From a checkpoint of a small transformer trained on Wikipedia.
Size: width 256, 4 heads of 64.
Training: a variant of Muon for these matrices, 8568 steps.
Each number is 500 + 50 x the weight over its row's rms, rounded and kept within 0 to 999. Layers, rows and columns count from 0. Numbers have three digits each. The size before them is the row's rms in percent of the matrix's.

# layer 7 attention output (transposed), 256x256, rms 0.0478, rows 53-63, columns 0-127
097:457475474593443591489458554559413468595503592506461468571512479425523538522492501492496453541531539440446412451521465530470534496571463471474434447560435420530458415462505496483492429498543477516467542606536510468525556394489589507462418510512573487511597512448470586466546543550492418477551521475489470548479479556465394526527554561498524504526584457498515550541607491440593494484489
096:508496552526525410481463559507511432588505543469492473538482463424555580449571507463534543478465472418487530488488373544543583534420468597503540495499425476506489561491467492441471471447575471496482466474531453520418510464404518493512511478513526498429571463440513515476582488500413552385558507564503529428555433496503470501464502607489588427534520446503593508526437452519527515500543
099:488536431406518468567577544518511574566497499467500466566537485496470486520518405563627478441428529474445513498466490517575541490506503433494491594493437533434547462518510613546490583526448520469545523555442589585523452579473449419498417439567490568485490461555567620541488471465403415442528537563510601481544547558510466490496523524451486362542496452530477457507552499447499513516379
092:455512496479575485436567574443513510547611458563560494413515532521465456444503478483453535498470472555444547438490538459485557467576451603548517515493502489425611524474471459570602536567527412510520553483497498448455414506382498433529487562429547429436502623553570450503481517474553504430591500482517451406549532451502460569463480418511607437612428576549522543521520551521544496444433
099:403507534490499520516422521477536546489542470480509488500463496487565584496575503497468577463446569491473512470435427467387515421491553520464485480460572478425501630536473535530472487420402393458425515478463519478433585526557447521546520556494541561552484464577503398482671496570384442462426535557490516494438479481527488465498528483535570472451497505444443650467504533495444481576421
095:563495472542479449441467477452527508449529491545376584441504430528528629537491451438557535538478569466489431571485565498572503546563541536540423501525382512409460483510570382484558606385554479441474452444482524515499593459461484502424553574530442480480574509505502406581487507582522378463426458526506417514565456516399399456579457564501483425483540494472450432481461446547514464526519
096:551499461534496490507481540482564481518455539485481509470450426509553511514534599495460450531485502607564518488497480576504512540395502493455503537514474529415562469400525494474497503530530442519479642581454439463524604499440497479472462486511599536584482486488514507446382499563513548484410533444434452485518427542507426489388492536477543521580499503418490446583475505472487622491478
102:509434508319497466530444612497504495476508453532460477583496482485563442507464466528500523498490452513458474565463466510442475464527507470518518455483516536472535508519464465512454546500482500492645433531511573435552573497512478489453433399556440402496485376569427546455556456433433399476491502461471550441528576510470497522560513458529517568491494502549502481440491603462535562572533
091:457529480410479394523448409560499556510438431435417502491523523487545506472561452489517455559573437511591483530467512464498560572616449468472587558525559474498439468487491533594522616479494435481573517568468491507517482523492474518482472477521481551504552460502599552526504466495435423481575423471502515438500479513464473519568451479524540571563541440527432598469470425485546482563486
088:470434445545512467443540411591476476434500544423449607524508526550570546503485541626460468536479537458433456547577533496553472497553551580543439535569568416488452432428512513496494496500431541561602541500488409609504544490517584485428432569503567492422576484473514458516494438558536478518447526485511495428489503477512582530468485517477463509433531516526546506409475545485496521466633
097:551454476549537449499480528533498549478473480474456520522526490488482587527500486548570365399542442478468508475457457520553538535595570482497535511587482448534517620446535460453445502435445535482471529468500573516482493525531570615499423522460511550550467508525416569497483456520514453497436493527487444506450421473485386493470545459527509432554540435526549458540495444555541438470508
# layer 7 attention value, 256x256, rms 0.025, rows 54-63, columns 0-127
099:488549467442527518426527560551522480453545507530425514550440486560570525492553460446420527500484549469431474458580544517489506518562585638503561606484520490553419648492486432517481415553508496487493464524499529530532513490531478427450511422447483509486536433442505501509485499494567406497572492581602541442523475561495464422497496505530545450502460491455534538422443393556378473463471
099:478517478532562371495528495511488494544520496544583461542506458549443458510433401536481571533463451517569564509561535493427526519516589418497543595475475494482493457413553556577472546514478487424521494542483542579487546504489517483486442506407496552558399446590466506484498519419501295452510495577453510481473573559509508465499478439477525590592462490523531477433561541453540576471437
097:452515490483573504475521547549571562567430492479452477526537559528489435512513489479529524435481620546524522539427528545424499629524478546469529449459493508517520565566560457531447438501501385466481427455475505437551500498451504440499448546408516414466485460452581481570568546467343549505499509561488426511494574601522512484637483474454544463494379425462472420410556461568490433430547
095:496544501462502499444556570543559603497514463551417554500482401528542500550615399444513535544497488473459490484468483480531542456462527473524474507491500502538486537599468557473471571417464430414442422533459520518511454591554431460445473501545513464518524518517436528541649476552502484441401468680485484507409514464464480497501492482520543510560536516522437521503617518448511550528465
097:473517541487439487479500509480483477538630491557354474508430523547503635474570439541499465456524526492457524484517451486568431544446495568577547553523503496471540460447495462484583487459490398501496509481528492518547547497477559504493505512569514595532554492480545386587422562576529415545581400489389553536538490514442449511466492400556462407477349543537435543596456480470516409509516
100:503500514490513458473438450550576507587505561489459475444469481507550506440608542542556520498472419623572491489413573538491497460474556530434490478400521462451465411484575535454574482471548420463534485579439508477508530520544520434563440532481579512497510545479473445478512473463510492521570434487522475500593528506464534568463483606477548439508503573413516503485366439403527439547465
102:569532422413521437515592475579503630485490378486545577517561529402441501569491490513484609520443435491367519562473452538475496492537549474448500432471445484477573555445521538562389509485465515544523476562466526438517411472541549516447467504561551477499506499520514478541528556395481476473550535585522528457427442404482530546508506472506469546488505572473523482496499533493560585519497
091:443561382572544471554473424629538585545443431606525537468520513532490482534494466502504526449494569466483465521499453535431382412480546501516521570543537460559563514499439571440534586442452473571517542486423523446555448497496541548389530495475490506482486517491496457464487408532475470439573493509484540456507503444492544470568488572515501604466558479560601468414509475520506447506494
096:509415530510490569502449510461422514590612586487552563439473498508559448453563538440478462533467461428487534470556547525462545444468487406476542463532486573459486446523575495475541508557595457449474528487495528549457557464493557460488443498535454453483538432517461577493443476486576501432463461522488582531616426461547438489524638509434442433463571471497569525502474514490463550469513
099:529561496528519526498572546467497460602552517541387500465473427459469451524493447611438411389461500467510473412557601447597616583469557456615555510539510444548552504471491489539587448435544573452558477533431436554531507462531522447496535460545466471519424506441504507510468527540526400489535492574472451473507367476459509481458529486535525500521544456512458576449466424532558466561549
# layer 7 attention query, 256x256, rms 0.0315, rows 64-107, columns 0-127
113:470453513530518506529448478536539543480441487439545550549506564554481514491496477523534580532574488485432429488544483494428502542521475428566558439478533512586421426447469354424557529509496451532570479481410588581473447453484405482474519480427432479391522514448503454460512571494475485461417419451518457519524411524533550446439483492561460466504481461438454469408561524463512537542512
091:405497443474514497507507570466500521541530548432443412469442459472526433515506578541472497479506495583530549558424453421472566452559449451494494500467482472451439549556461512511418546499458506514531535526598501489480493471467549450494447504514525621476507505508534450434529503547457533479528441576489538462444505588438514575547561511450481461402357501581510513483570493516464384463524
095:484534468519520508431573495431485485565574496507496506500524566467489425542384444460435475416496448515594492484504507468542476495491423510431422513551457556469477521494500697495516575515454404521397608546492544541478461496442527506532514537561508545586489413564507436481474403574551527484545541481539481460363556530499478595547463519603573534426493546435565463546524481430384521558473
090:590498420522495474532545511541480483448593573461593544541443492489519539394540495497522501544560456525437486529537491587567576454566552452496511469522612484486504579454480509506511538517526558490459416550575526498476515516579532484512554470567558501532502456451488592509528517431451458533513592554535531474585506494526537509549568614480531488551513503510518548482489446570520416424520
100:501493517482551474450547530429557396451506531480481467490540487505557536527493545577466594558484510503453494473477417383473555378407475463357436450499566424418518556566525546524528582506561552490491472550641501489442539552536545508511474518499547505516497512555500483542494570444413541558550625627503487519517521461521441436520537449489478556505578495528569538561494500468491558495422
096:557494498487576400442490487484542430471475524485440583499568542472441550522454478526444512508483488460495433454545449514537519452431453566525481449446433522434441457450536547515513492497458434506513431579579427471577483376538497506574537426549565497508516445443590462479547503490484500488560542476469602418598505503626515499455496499591488499547499481411504514584572622468463436506513
093:565493590505479503492475437467427555496512480483403499501499439517432577516445539525491504428513496378519542399566447521543561439515508469542493402440420506510570439531502496478487531513497517523484453526418384511465469487489427425498505558461497427541508496448441533516546423557495465526513475423515564504555452442548485514487551566495432416538492529471515443448404462533536478491489
094:527507463518567451491419430559521544484456493569453520573486539479562412534471454442559574499521563528556513431541530520533377430497536484475637478514537606528538474439415490528464545528442508411568496514390486554517511523589501535578536510485496476446467491496516539502407529403538549540505480542416421498561525474479425563449399600541475453521543466451580441500545450479487559493556
097:415511470540518505489461464451508386527424481486529547486473484455456534499554513543457562645475483518422483492483406509435497460511395427442534452471536516410535538504518471491567475523507416502507488467493421558518453515459552528583564556458504537497468478446551400498399462508458486516361476561518490583576455512547529493489481513543509529459440510473458471498496584527458535514475
095:440468657567475394471512449428438529513516556505474408570489440364468486533495608474556445483483466527466501472445504457460535509421471528489473484551554392506541424544410549548561494414523458483504473576553503481485528489492469492414468567484557480576502431501509492547574529539451512497616497476453494464520515520520572529562541487584563524455577468452515435517521543493437419492435
100:538444480474480460465473510492588521552451522512486445400517551550482500506515437445531557425498526478558522527594439489516486564534483535578482449473550505420440434528548525480503566521465509544585487463436548498573470593398492500553469481422516503548412453450548351381462591510516539555509414505555647451422539518431497499485523520461502502516484476410456464564397474603527418471535
105:475512454543556443447488474507534521519556478388517447550444472559447572448532513525460471464506572475558470501471585461553520552519514502529559479555506532477418429538528524580528502525547467533496504541414531479528492551607554518542436526504505342549482489520527467533486546447496537514464460488456525516538422525490484457491478483485514467534468410487436416570495499432497474361466
104:486513517514632369459510495520438579446455456504540548466473520487516478505475518495617432540527508497547480519473438592460527579470493615531532457560479506542563498555524493526588530547464544515537499461509574504520421482390554433518493449433511510551524546501518452561508512566563616504451424439544495508514510571475456420488489535504578399502550600496529427464569475481526498534464
097:415410455496456433468466472469483602493601550507548538357535524463563479531484549469480514578481408467457527442512516586546535438453592493532507510550450529438455462484483554531468441470612435555564480414582512531436582491572562525443479499471495521472521469529420448544496472522492481495531503495512479520508537483518501555560524520574465435500456537461416533460537458488418589463531
094:498534553513453590598603447554524529554564437465440496525527479527577507480421510486405568436506652565561583446551466541432507556493446574452451483458601440526466450523446574400469471515509569542462571449490526593437486493418453459476505493450434505521527453536537490433445509523484495525589591552478453436421551407443590484425505503550559491422540512554453488537494564453499488466437
107:537450511521527439476441324462552456403496583506410538519553490454457514469555455449587426452537555440392506550483424463500424565444532514575531492570443527435484520645405506426472457482464545475460512456489427583405560450524536420437539524535482501625472498469421509600468559468552528564560481549501487537505470496480511472496562477484501458516520397544499514496507469455538464462487
096:521539469526530480472587513457445528498636547511510536409471374544473550387519487562533548432454499456572564453447503474461463506479512534594517570505481563490571439446568474539451512517535535451542551470392471426447507479492549485432417593434499511525529472477562482496481487513531500473470550499563547406451499547540470483548538464509528471488546535521460579567519450457474446504458
093:463480516540567466497503529488492530492472495484567476490514456470515477509450504491522494423447508457499558533445491508426650462468514539471590486431476449561476408482475431579490413536513469522523490478456490541487432521449625487512541571582555554502504556437549480472520544429591593405538458538492490485517398452546549464466521552537574507575489461504540426514538521501477529389524
098:530571544550396464493506632504510491509445523557514536468534538478476544493474586487506527448501560443609527566446453503502497483551559484485403471645559524499445466522540487572493452481487550563509487531514418471502563585469411524521548478596522537559529544521480485558558573534486506518475547542456456644468461452540494426525472470423471538467451469526504484419480507507494470407585
104:482577496516549569481520507474438525544522514478513544478498419467559499564518541470516507480530538464495619527536481483461481468566481444462510504517470480464582429483495495417525491489557468538583485484478535487532416536534521496505482436463521516463497558567481511525509475512539465415428531448523584498525561468466563399400500530519475486506494550422572436502464532499538487521523
092:444489482557576546488477551574471471485418501546488511548513559495509463438408520485399483543438614418478566449464489540562467574587437496490486492479451524598527464530507569484456477581408528499440489503450465571425485510507544443577495536548507444556471508509449517447461565419441502490492461500517583459456491522378467558499509478395381550524536408452590429572506533498501470545580
101:503493535534561496518393577566607503426507486472475512529495352589483581496501498482508516569510526558529534606551531486496498587480478534555482418524541441474489392442550482482506507592525495435546532478511518465369527472464505474619575521530524473468488509516454570418468545500381565350521504523504508502596526396569519430408462603463397464593497502464534450422593456540485491592521
092:535462564504515400502480538462488498496427590448498508414400517489455533470480660514447533557462524458461488562447471506530380516475569444506577448513421464535545465428565436483435500569596561515564472535504521496566608511507525574492487535497509521511517486500553438447537503517474448560583470452610563546562434537470515530433430505468441512445520469406545436539533450558456549515546
102:481596423470500513527486614573501556582534477480426498477515490507501531447508438525502500585514444461501605495447471427528449499575571410503458512486524496495492497526471457444525410405403428528583517458449474491455520501468465464458451490494523536422446512583592616530448480538466488465517530466605540547441611350478456531435540532511560539625536446535448539556489471495583468534463
096:548541406482537509520461512608422498498458542435442596604453501513538505595590521424507508515453427569414572404547472555538492493492461458536469443507455443478509458443449466472499438518378549489514432517464489446482411522492577459491388482408439570548513515557515592538527550502446473556572407432493564487470489584557422549549568492460527438545446493533509555480506419604560494410537
098:546496462489500467451474431497525524477527575483512449492531480531452518413591561486489638471471438508460567451397442516471440497498525516527552480478531457500549532454516451544524477495599469527515408501524459460461539496432523443512598471496465512604477505464571448456480493486485447567573358469513566565482515421507412521463525526456495520549485493514526420493576454537438570604445
094:495593488490498537506544537476494508516456418432404381428575506475480526418594529384455503477514461507446546493551494470509500498533495404430447468526502489551437434520491598459435516546497489550479534502507447378459479499399492439437547477476578498521443503509502508534502538516495478426592488514451401463532462478527458393470589382483489413508490563493444491530586493461464465518407
096:415462547380518554607488462527463458490523540531483494460428427497482491477502480537411502445454439544587537481617484612539484527544514492612507420461488464566524513516499460550467458524554431459433510577471562510517478424500456528409458413452516422449515513543496504451514538474468538427552545619562458518499438430546459464494416486516493415432414448557519424517575542559445488557527
102:513502524465494455463491489468488497499450567508495505438602432593414482575508502475431606522443557477475475516429577548526474525559550463546510547507500507539642461548598591491475502533496580527448420390569506395458501484494447497499472439365446430489525521437469553604415453573471572537476553481511497524493405494505522504437550498609546480548474496532534560450460489438453572570554
100:495480494494412481501575485380617473560429498422562498497444471457486510434476505544507464555574641510401437506558506493455542488469510570469533506542469481401496614477548452471537560499416583466453574533499573530479501527433537565463510522472509536508505556498453512567479520427442483484529498459442496530470480466502498424526510602435532540530548523537490573445521483536497533439489
097:584476544464488428478430528467454507569466469551620445447576557552479517554473490473540493484546467526527459464519571453502524460566415496581513463492540393493437635510409591554499511515489473566545498480549457486659463407536552398481402509514468469492550446495491558482538507447580495520475490540401490520445415502467494423489502516482452465488443452603458520495406497553577477509508
099:460478500438503397499533428505443498457502485492463553445499458550500473543579503486526449435523465514406455533420541481530577530531538548487476469460462523456444480546478584496468544542504339571476537496453437514461399514510502529371480523574491522453490475584527389550576459511548568432509513523409458453494538487463453569537565437636510459525548553504498501577371470512555448416510
082:526599390515509457530559447570509516510496549488550457522511383444486530453534491544427446544440495461579548526528492468569457409577490441497540541488439442436473518610455563514534564542494485498509609554486504550529397572527572436441485567553537577577550553427442456387522494481472530462524636473451564450503489509540540471590409452428539442518480472552581502531477483489475513384502
092:464523480542463475536411473477494472431566591547506469487544399492580458520420487486585515525486566453551488489490456482495447509492537513503544529487519444477395503537524437551554592454496531397508580493529461499442582488382507554511464519525501461580442403460470497556499463498499521560591479544536597534480529593406549530550493445483490568498498448511590515446392549515531531465517
087:524595560535499488524548402518533442483490488605540516461502532444507476484494456476435524436510548531459476557418589551454474541537501502528484504507628469348566487498504546537445463541523389539506548555568427549537575476568474503519552539511463615577499533499445566485544473547519470546480446476499511515582616495467482526611462502513501540458453464569437475534503548522444515466441
099:474349471538469498463444461507590560436517484514465541486585531507488462543460485508475474572561487500492488497506557449531506495536529405514622465448456489427513483452580480469587532525524563523515428484463552473512465477453430459504520478380479447525562463479579505466487510427468489485441546450606438608446486424439477426482465471572524453533588608467436458394510466557497566451472
078:466546472535542544545464457559440491565462591519519494468488463470534506522506527565519425622443548514475472577480558483453475510438507485474539584546547529461419483512517601544365547485487481518427645451571498546491501496417582448487522498491477540516453581540585590481537509562495467604512563467500477515560477519461566495544470542409500504430508557518430437498442572524462492501510
095:422546457513553565454609558386510509548514484582520537563431461528562439492486459436527565467451494539435616480531489439523547566533501520573530465442575484421559452452521416499473496531512379458472533515505472528497604475504523468450520557554500563470529442498452481579451453420533486492494512461569506470495599584536342560562453540444535509474508502504592468501462498451472437459488
096:464445430516505508560603496557559472510451553452493487552498408512504556574534462610397460561488487455435484523582454515450485517587424473463424566504627461528483464477525475565484504544600561474451584505361479425490494455505512572492403520434457483458523567526518452524595616546503513437481508497486501459631544429428466488468567457538528476462580580462543590467613505503542547521541
097:480555469435472513621488522528538532358544490478508492492408478517457476559498543559537494519458452567527550444471497487423528510447493466538498505531589481505526503585526479495500520528598487436505415477489574497487442445494602546553480571407571516533493458620511403519510544570447532520509528522545472453470451489437501543559515519461557520459543369489486542507583486483393509548489
097:556488514483539518538567470446462440503468541439517489496517478536457490435466580546516545520453486588489546369591382557579578497536418443520452612491413464522479578520456498529492561565602436456524574497612471543542407535476615458480482444635501584492447462425538416479537508482520507512459591495595522453519492539496571564442605492504519495537481406451415482552550518544483469527509
105:535461475525483450568499522459511565548446508505571536454496495545548442497459482535471520630511462507502424506408465478579457468534535517479568558516482440492510569556470444583529545413438499511491449387561487607494374482575473424608548451596538546533519473484438469501436606547439473479550472452550444506518445496512503588534425485485570508464492461504382445487493476433403493462459
097:512526478483486474522583609508544545440600512516493578447509453525442545523510478554500435566515491391444591543580517432441420454541534442556516501539473501511520538496462448496508597549458549511617540435479473427503533470486570483564543502469488492460530477510422573501560514543522451447556478483522556486486494462580586606430553490397479446453461562394613493451468480423472533399463
099:421517489536466492482495509551465485572491483489443608552467549533544384523516408512445499506557465456499429512451578542523521467467622540597491411541463486393527521606530481439482460495546518622426491471577438522568506558530533524554478518582517552632529509469465549572481460455571435421475492383569556527543548504478513556440567499496467442534505427489505448449455531501436427494452
# layer 7 attention key, 256x256, rms 0.0324, rows 64-107, columns 0-127
108:504397568455395494544439559436499524484413488472569453470549576543464551467477453558566460512490505524511608495526495396543462517541440457545602498478484420563467534421530503465482525541488462479542435489505579479472437549535463463495473536569568430480596568521481470532539538520441455405618453549582426514404402563444544468507518595562482445574531446353518477433515489374514555460540
088:609573515452540551438520543587495503626496486507505493447479638512576467554542526439472539495480500571534393514516518489487465463474539534495499486455440443464531472549501574427480503514487514530426554500467573495553459467526427538434472460575426469447513505538517505496464460496558560448487417405511419505533478439513418548424524473595499441580528448517525523548533507554457529501477
085:512587532517503555535548522515444396523529429550526480482414483444522466494496607451474517552472475508493481471497555522551483483440573500455378458465605565450462391515541502463526485517482556480409496496565481503496509507489450490592579557430392517482467456445549391456458533440487481514459486438544634462511533482492448433549579428472603548507387537541490434478480475556457494548496
097:494519516540512475446470582519418538343465457541588534480493500503532478448410572450587562467529526537531535562459512471490492423545554446528467508563542469552498454472460446542559600454457460537540566444618494542491525571495501471583526519472524479517406554474451557522471554501480489526521419432483487516482506510590517436438550465504540536505542479556452418537477483444509515596477
101:372541582559461442461531473424545564533482615533376480544502493512528488590439521495503575532503607468576347478560492570537486457475466538478497573543457502530478510650444576537433536456407424468399535511485424596477530472441519597499516454485541581472516503452507539454423573531497409499494557434411610424509556478502578511452490446448535449536512431580494452529488500535497430513449
100:433551516447462445531467480483496509537459483535402427507488459447535417532545463462414409518529566445521488434505559520424520432406509453441445615484567549504592483545480515481511553553420453445555508437480580404537587524482544486574502566455454554500496472486499529483494582496449482538424510494464529514479536561521557521501473554509578398495511543610444457473477459568470501509496
094:373596553476559530492437439498538479549466595490503522451425582473546508412525467498510476542426468585530570512490436525422474518483596496476470436488413500606543523501429515497445464412473388527579461404444596480499540510481582515439510467533507412568533450465584503520529553476550481489488476541610470550499503521384364442461433526524486487498438501521565483515513487465494521495531
094:469442569455463396533446392420576562420498522490593425575526381452513517457481473507478496495460538480524509408532514536498548473516506465530521502512548519466479441489447480496454433502537501377556506527563494493462589469544555491481456475487477543476545471542455448556474546516423509443376463479557486551524536526404495458597482478499459473514416429532511421574437363557487560418506
101:537419479499518532460562429476387656404516546569510485581415477457552503518450564537507483523510495512434510529497521527500537537444505499582426592450586486534518552558448473481459538514514445481542554503463499466502525551425436509481475599400484486581515439560552443475440555482508493518571506440572517443485562552522558590435643480497567528474493495465517463567511496489521507458456
094:407530549544551475474542536480440531486474556470553606639516501483554409526535462506442552504542561429446445472482495512413514546506472552536448490537593447451532478534487548416570505497490580487439511552695519475457536475420524477524547416563572506442479545569575548421477550484476426530471479408483578472549461486488548564409538464525475600600471419603563505601508495486372561480435
100:549456447488481522425541514498471399589514540567505567521455558447515530481496489525470470612452508406498486519534561420450440451432524441489456450481549450421437483608498514559509444593565468449490405525580452438527501469493494584579524644507529459490502525548473466520514445518491513379449422523542544465600456397465542495447531565480444557479520582493447553516578516526473488481459
104:505521515495549492468493509443440521499537509448520577563453501556450522545532512481524548602533549518539566489477481470502465476551554495509518406558518541503532362510467420531548506440503616545424556548508478468520497489523577537454451530412565503465545461588453465547525480489526510457500448454521433343490592443539562538489593510462503506544465435490486479533505480446442549566523
107:515516486493347625480505503412464447409485440564542531593487491418501509452680460468442565570494478509500617457487540581538530556463481523503444439488497529503579468408410531535539460528526491461589474518491516470490518500473517570477558552401458453476523469473535427456501506451529416501565503558543521476601489572443545500473464502489502534472449558558500617476567481493493485445456
098:518541434453528454488554440478536490530573465552516584556534467529467489414516470462572598600437577486491515481562482521444517592444431484482429514462605454483515532566493451486361478469468449546581463581484462501467485572463482553424474425556401491397505441569474470470514463516449521500475394558505497513537515518561528426494486485462484537468479525476518489450414460514426565502459
093:416436463570576503423534544518387493565509431457437499454469494461502472584485525498503444543521467484462418504441488509554526536423560512501584480462469428439511528434524613652527543546558491450523464464493424503446532447476483539561540535570524508444430458487531433522554523465563458514439479459479421531504433539495524574542512511512516560428525444452481545522607385425471451520581
100:393556557544444554410473539510492497473518612463574499457477358590536509528466375465460534559507563493534496499568339487519541503463429495452448441537560567509511457468596377528482440526572464513530533504464523510424419475571542495452541504462482466452491538551580478458484518525513550469486456484486552430484482536567518483570467527459509447548532493630565560613519521479615538567493
095:426604513482488509518479496493534458554505497488411429584532580485436493535530541417431511428626518427554488551436521446531491557469439564535541529479497528445446496546506593583501529470505502532478473575423374547465459462457605527360443456506459507508485477475544615534533539472606446502510463504431461467553463554500402370544481458545512494443592550496522552480580527373465455449445
100:550504644509461528468499450430475460529581483509440493489589508555440516515520500532520575500473462444442407502417499471503457509514630471451491508533466518493604448445441572482583569505565495476552378530611493514516495402541501466399522525453482501510514453519551557582529467482519458549525561478566512567573490532520524446570470528503517440487502456437479477455448406404522483526526
094:528462520501562512420547482557499473485448492564495524489576510458527528569484455489443532550459528525554466460536499502537454457562590568471464459536514484469544542489334534493569462449448555524497564482466490473554398407523462543495512462444469597502428491497489487584436495463420522531514503532488514493497455436428432532549411481475524443530537428514476513529545449479509531335574
108:585660584554415527556508494542498486487587523542541450504456415474494493459477451459408483527470499589565526387383523527518431479453538538489462545445464544525565594561463552542520518483454536562421505465476438518532512416492453539543503436482443432448387463508538524546520552594470424357516413430522574566532522494446487455543450533515526523471473465486515452471574451499534522522473
093:543398561484470503479520471525612383482500536491536451512471491503417483494360487499513452476520560582475446490474534534532440455499511501416547488487583498585485478428426534432536490554585447470564471487641554550444464603517532486491466579415547485505567435523539529416555557541507486422447637525542515536421560482551452449524576544508501565471613507474447475574514512513495500500499
098:553430464454446446535518461427490511541494513428495516444553544546516499546532463591517375537540504468488474528509567473632476476625533467430513584427529418483519511622528557447550462508441493537545574499565497519565557543612514589415523387507505505552476535485594484527574507439544451544487442535557512513528525493548427567457500529502459465431544518492428495464533531481500542499558
090:589483556464491467480484421522582510516463563575496527520489631540426508475475388422498508471420441480560488544505510500483398526536427446496498533528508529494448485546492545447453487477522488449540524526530518495489410510588510503488543486487530533453539509513466531528511419429462548494507501454455518394530415457520523530466535516505474591488463558511541490431464514409468523357580
098:548507554624487376455530507476533394422422510499487488490489468474553465470434450540509504431477483475462408511457448517576583402551437479581502595430497503566428522543494456498512546548524491476514510458478436461540465464502417506419596331470477531466535451431452461588413496500452533463417526541485586555505496554485552533516499578453487515462526500511541509445568496529483490534437
093:479498516539453430447483583483481463503489532568462487527375441542437533446508483510548474549553485524548472463545482539530494520523463497523459542629449513536472499497490470510641464484648508504601457578580410450567467474562500422368582555506473510438581501512513530437532463428443405498506583484550524517448614496494503497457498606444436546473477474536480615488466530466446500498456
101:479587551494495521473446498491595473577543457476438558462460581580373528495459443404569510512544403483454474498585513511499469472551450424567493471497628482608497526546471513510506435532418440472539611471486413529484521454568482439447533510519476544513533508550444453466522369497536619528544487583498525496509557458470436507552503563522550537509500458535518483569450519458553459429488
095:517588565455522450465551434554521507535507549406572510446498523468534552493445411507516500518585515443542449512447504529557567386498541551542442469507449422457514480537527510525503486509488549524476475554546587422475440482492451553397543553431564475533471515564483479476530513475471544461565450473454479457518486488450518416445460480476534483497534560538602486567491530451475392557531
102:482462493603492521567440499626469425506442406485450505542527615518521481453497526461557498455420489500373552491466440528440582477519465447539483507464508578484544409486531544360544501419472558585477525576516527492499536493527589508473508476463525530520444510453531508537369436534577528517561510426419544505457509470474552478468570497544508481445526603500460476517486445499547502503561
097:440536388497503521503472530616423478435501559572546486509513562430475447436519376482545452486611472501471522538472453476493458490480557541469503562546483395559569486540504438522455506373442484454460519444520487555596501534545522574542447511485544527457433526513574524478427471559536438443537511609512573481543541444452596479562390559521534497508598482443651482556442520552510456498508
097:410450493527550501451527538539465501431340530619498458421503408553501508519542495538453557604436547485564527455528523432511451522521481485453512513544567449472463552522528489442492522435466572520530510531579503563416435405355572569520548468524485479562457436513468557500449497540426551468534521490553549416529519506451566585562453447500509517495477539446513507577572491461569447409456
097:491490396497582626585537588498492523578493423480495406529485471504467507590493413519470575407420478520484455525498491506441467536467471448434530517568505497478541387466451500580450485503573466446490441594440511419523535480504525531485567481482436562472465435496458457636459540512498512494460411526534498462529557461576533490463480491489542456532500482519582481600554539438503556478583
096:471544495455614481556511493533460568454516466477548496512546471489510488506500519574438492434496529493554439400499404501511571528490484575628433423434396517486525453393515543590553422446495584493508525517514494412516537552563416525574497610462506435473509579448496403533475507430446494500433541543507590531543557485682435426484467458535544462572468549570517498497412506532454459476545
084:525341582465480466475491544466495525455456477464500468489501569565510518567451476505545513533495488474495440595548547427546533527421502418519516454535529450527531477506540390471500444490548564501610478539465548483465553457559391517409500487526574436502506526574432491506574496484556488483481462507531482510568420463499511436421498565457568609476479522475494509428512500513489513536533
096:572518563478633459497524524555506468514516557440512542557475447553554505493443511494504525578539583552466443596526561482470443535441436465501510577533491574482517542551566598489503460504480497556395483587593447577526587530476514533582569532570497551494558528498454426445503525539511528561419523466363608455493542446511475528457533579506554483448483553561397523560549523395485584526521
098:517566481569597487467498479485482491539623475494466539608452424428522526494463550480567526517505518511558462446514483517432435489395562553416448528569506558389487486520537548545527498593508520486449530521487392493535586476519452536573519472435432525400438547557564446548493544505546583544490489406466608528517583571561518569500633459494509509516531491577500513570403533508467514541503
088:462495521476497544475541504412541459480471441607449519413341520539582510407595455526492499588537481512492530440510448497470439561527533554528500470530459579599490516459536486486484468595443433508552496487504547486451518403532507527526520500580534482503451535444598441434525450509521497493537530547596547519428533515504616497477420571536415489532507454449596445633522526451532421450575
080:460508503565604570478487549395497537398523606452554506578509421389467471461447505541530427547509559496484507517517501475474529487481485506404509570555528483573529611478573471443528556574483489513488479616482467589531481486554491472573458507505518489491552560527458501553500571548423470514449581469529413483432492540504451524442446493538536571468546515479451531552492477543470500593532
098:550431554571533452519503501462443504442472530519523598478477462454467484505445596487476566454470480552543434473589502551628503510370432516543479555551541523375460417483452597486505469604550606524526478459462485440530513481388480454507531449477512490546485527491487486472495606502518582468523393499439490547420587452496523458550546487498552588524568557559502498415518549547486533474539
098:518465559520516421451550467496514440477488535498491453427491508438507565455499537431425465488478533511472544546488538486412446461444479574476454486529464489452528491685450601531532503483406404557435545475551486512546526563418482587579561420509518415477437411442433487533529577556519486596503494429491563473471526578527538506489433426430423520463581489455460494588544516506482471459514
101:545412452449462459460445538575533487536620407397547557507505527527463525551498511459485542494466597518438482421471501537429397472483513488506540555480617526587464521543558445431581481501481470461393515607529396564511578495505456527548441533552497482501453468501483438476562460643523442472489604490383520388521518527479509507531471503402507525519544585509445527550487478542513480552553
097:385465460604469545557471529565556454545577475505467507483412515470454544469506459460447564475500517608412514522471528514508558437477469495410486528534493562483462543483487471425598553522475426563493559503561448567542535489478501597559512652497457500484465509436552390471533554538462562492539480452419463560568458470483462559531519484491541476466470512400495504507526552488476541439508
090:474479531552581427457565537488469542559592485509578485591537447513491594507523450554527496411495553522530557451425546466515465466560549574396433463516579541447513547553428454529538432499447497424583469437527500533536565475604393530438481469412487488485631503580493510491500503468475498454562602458531530608484373498489563465442441498390540502474524522490522580445480514563520509546559
099:523441604485413537404519541476504596400511506476507506536449535521485479477522442481533440520421511452576499508474543397453408448514412523445495583487524422480430419511571445539464573540543507575592486438562485563508469472548554486514491429471532472520497548470402504571491426497498489482489509435576468495574548474525490391560501560464436586586496502538526452563480503518530541569586
097:529534634538502533461551449476460515444535458466580452515402408512479527583555471571570419556484458603480461523515534410480543398505576512488485607474483487486419435481442489494508453489609479444641520479427544468487526537419529549478536486514442505529541534509484417471525457508561545566490499551464531481462463500478451434542481497489480557581462482543465617425497451608545462571487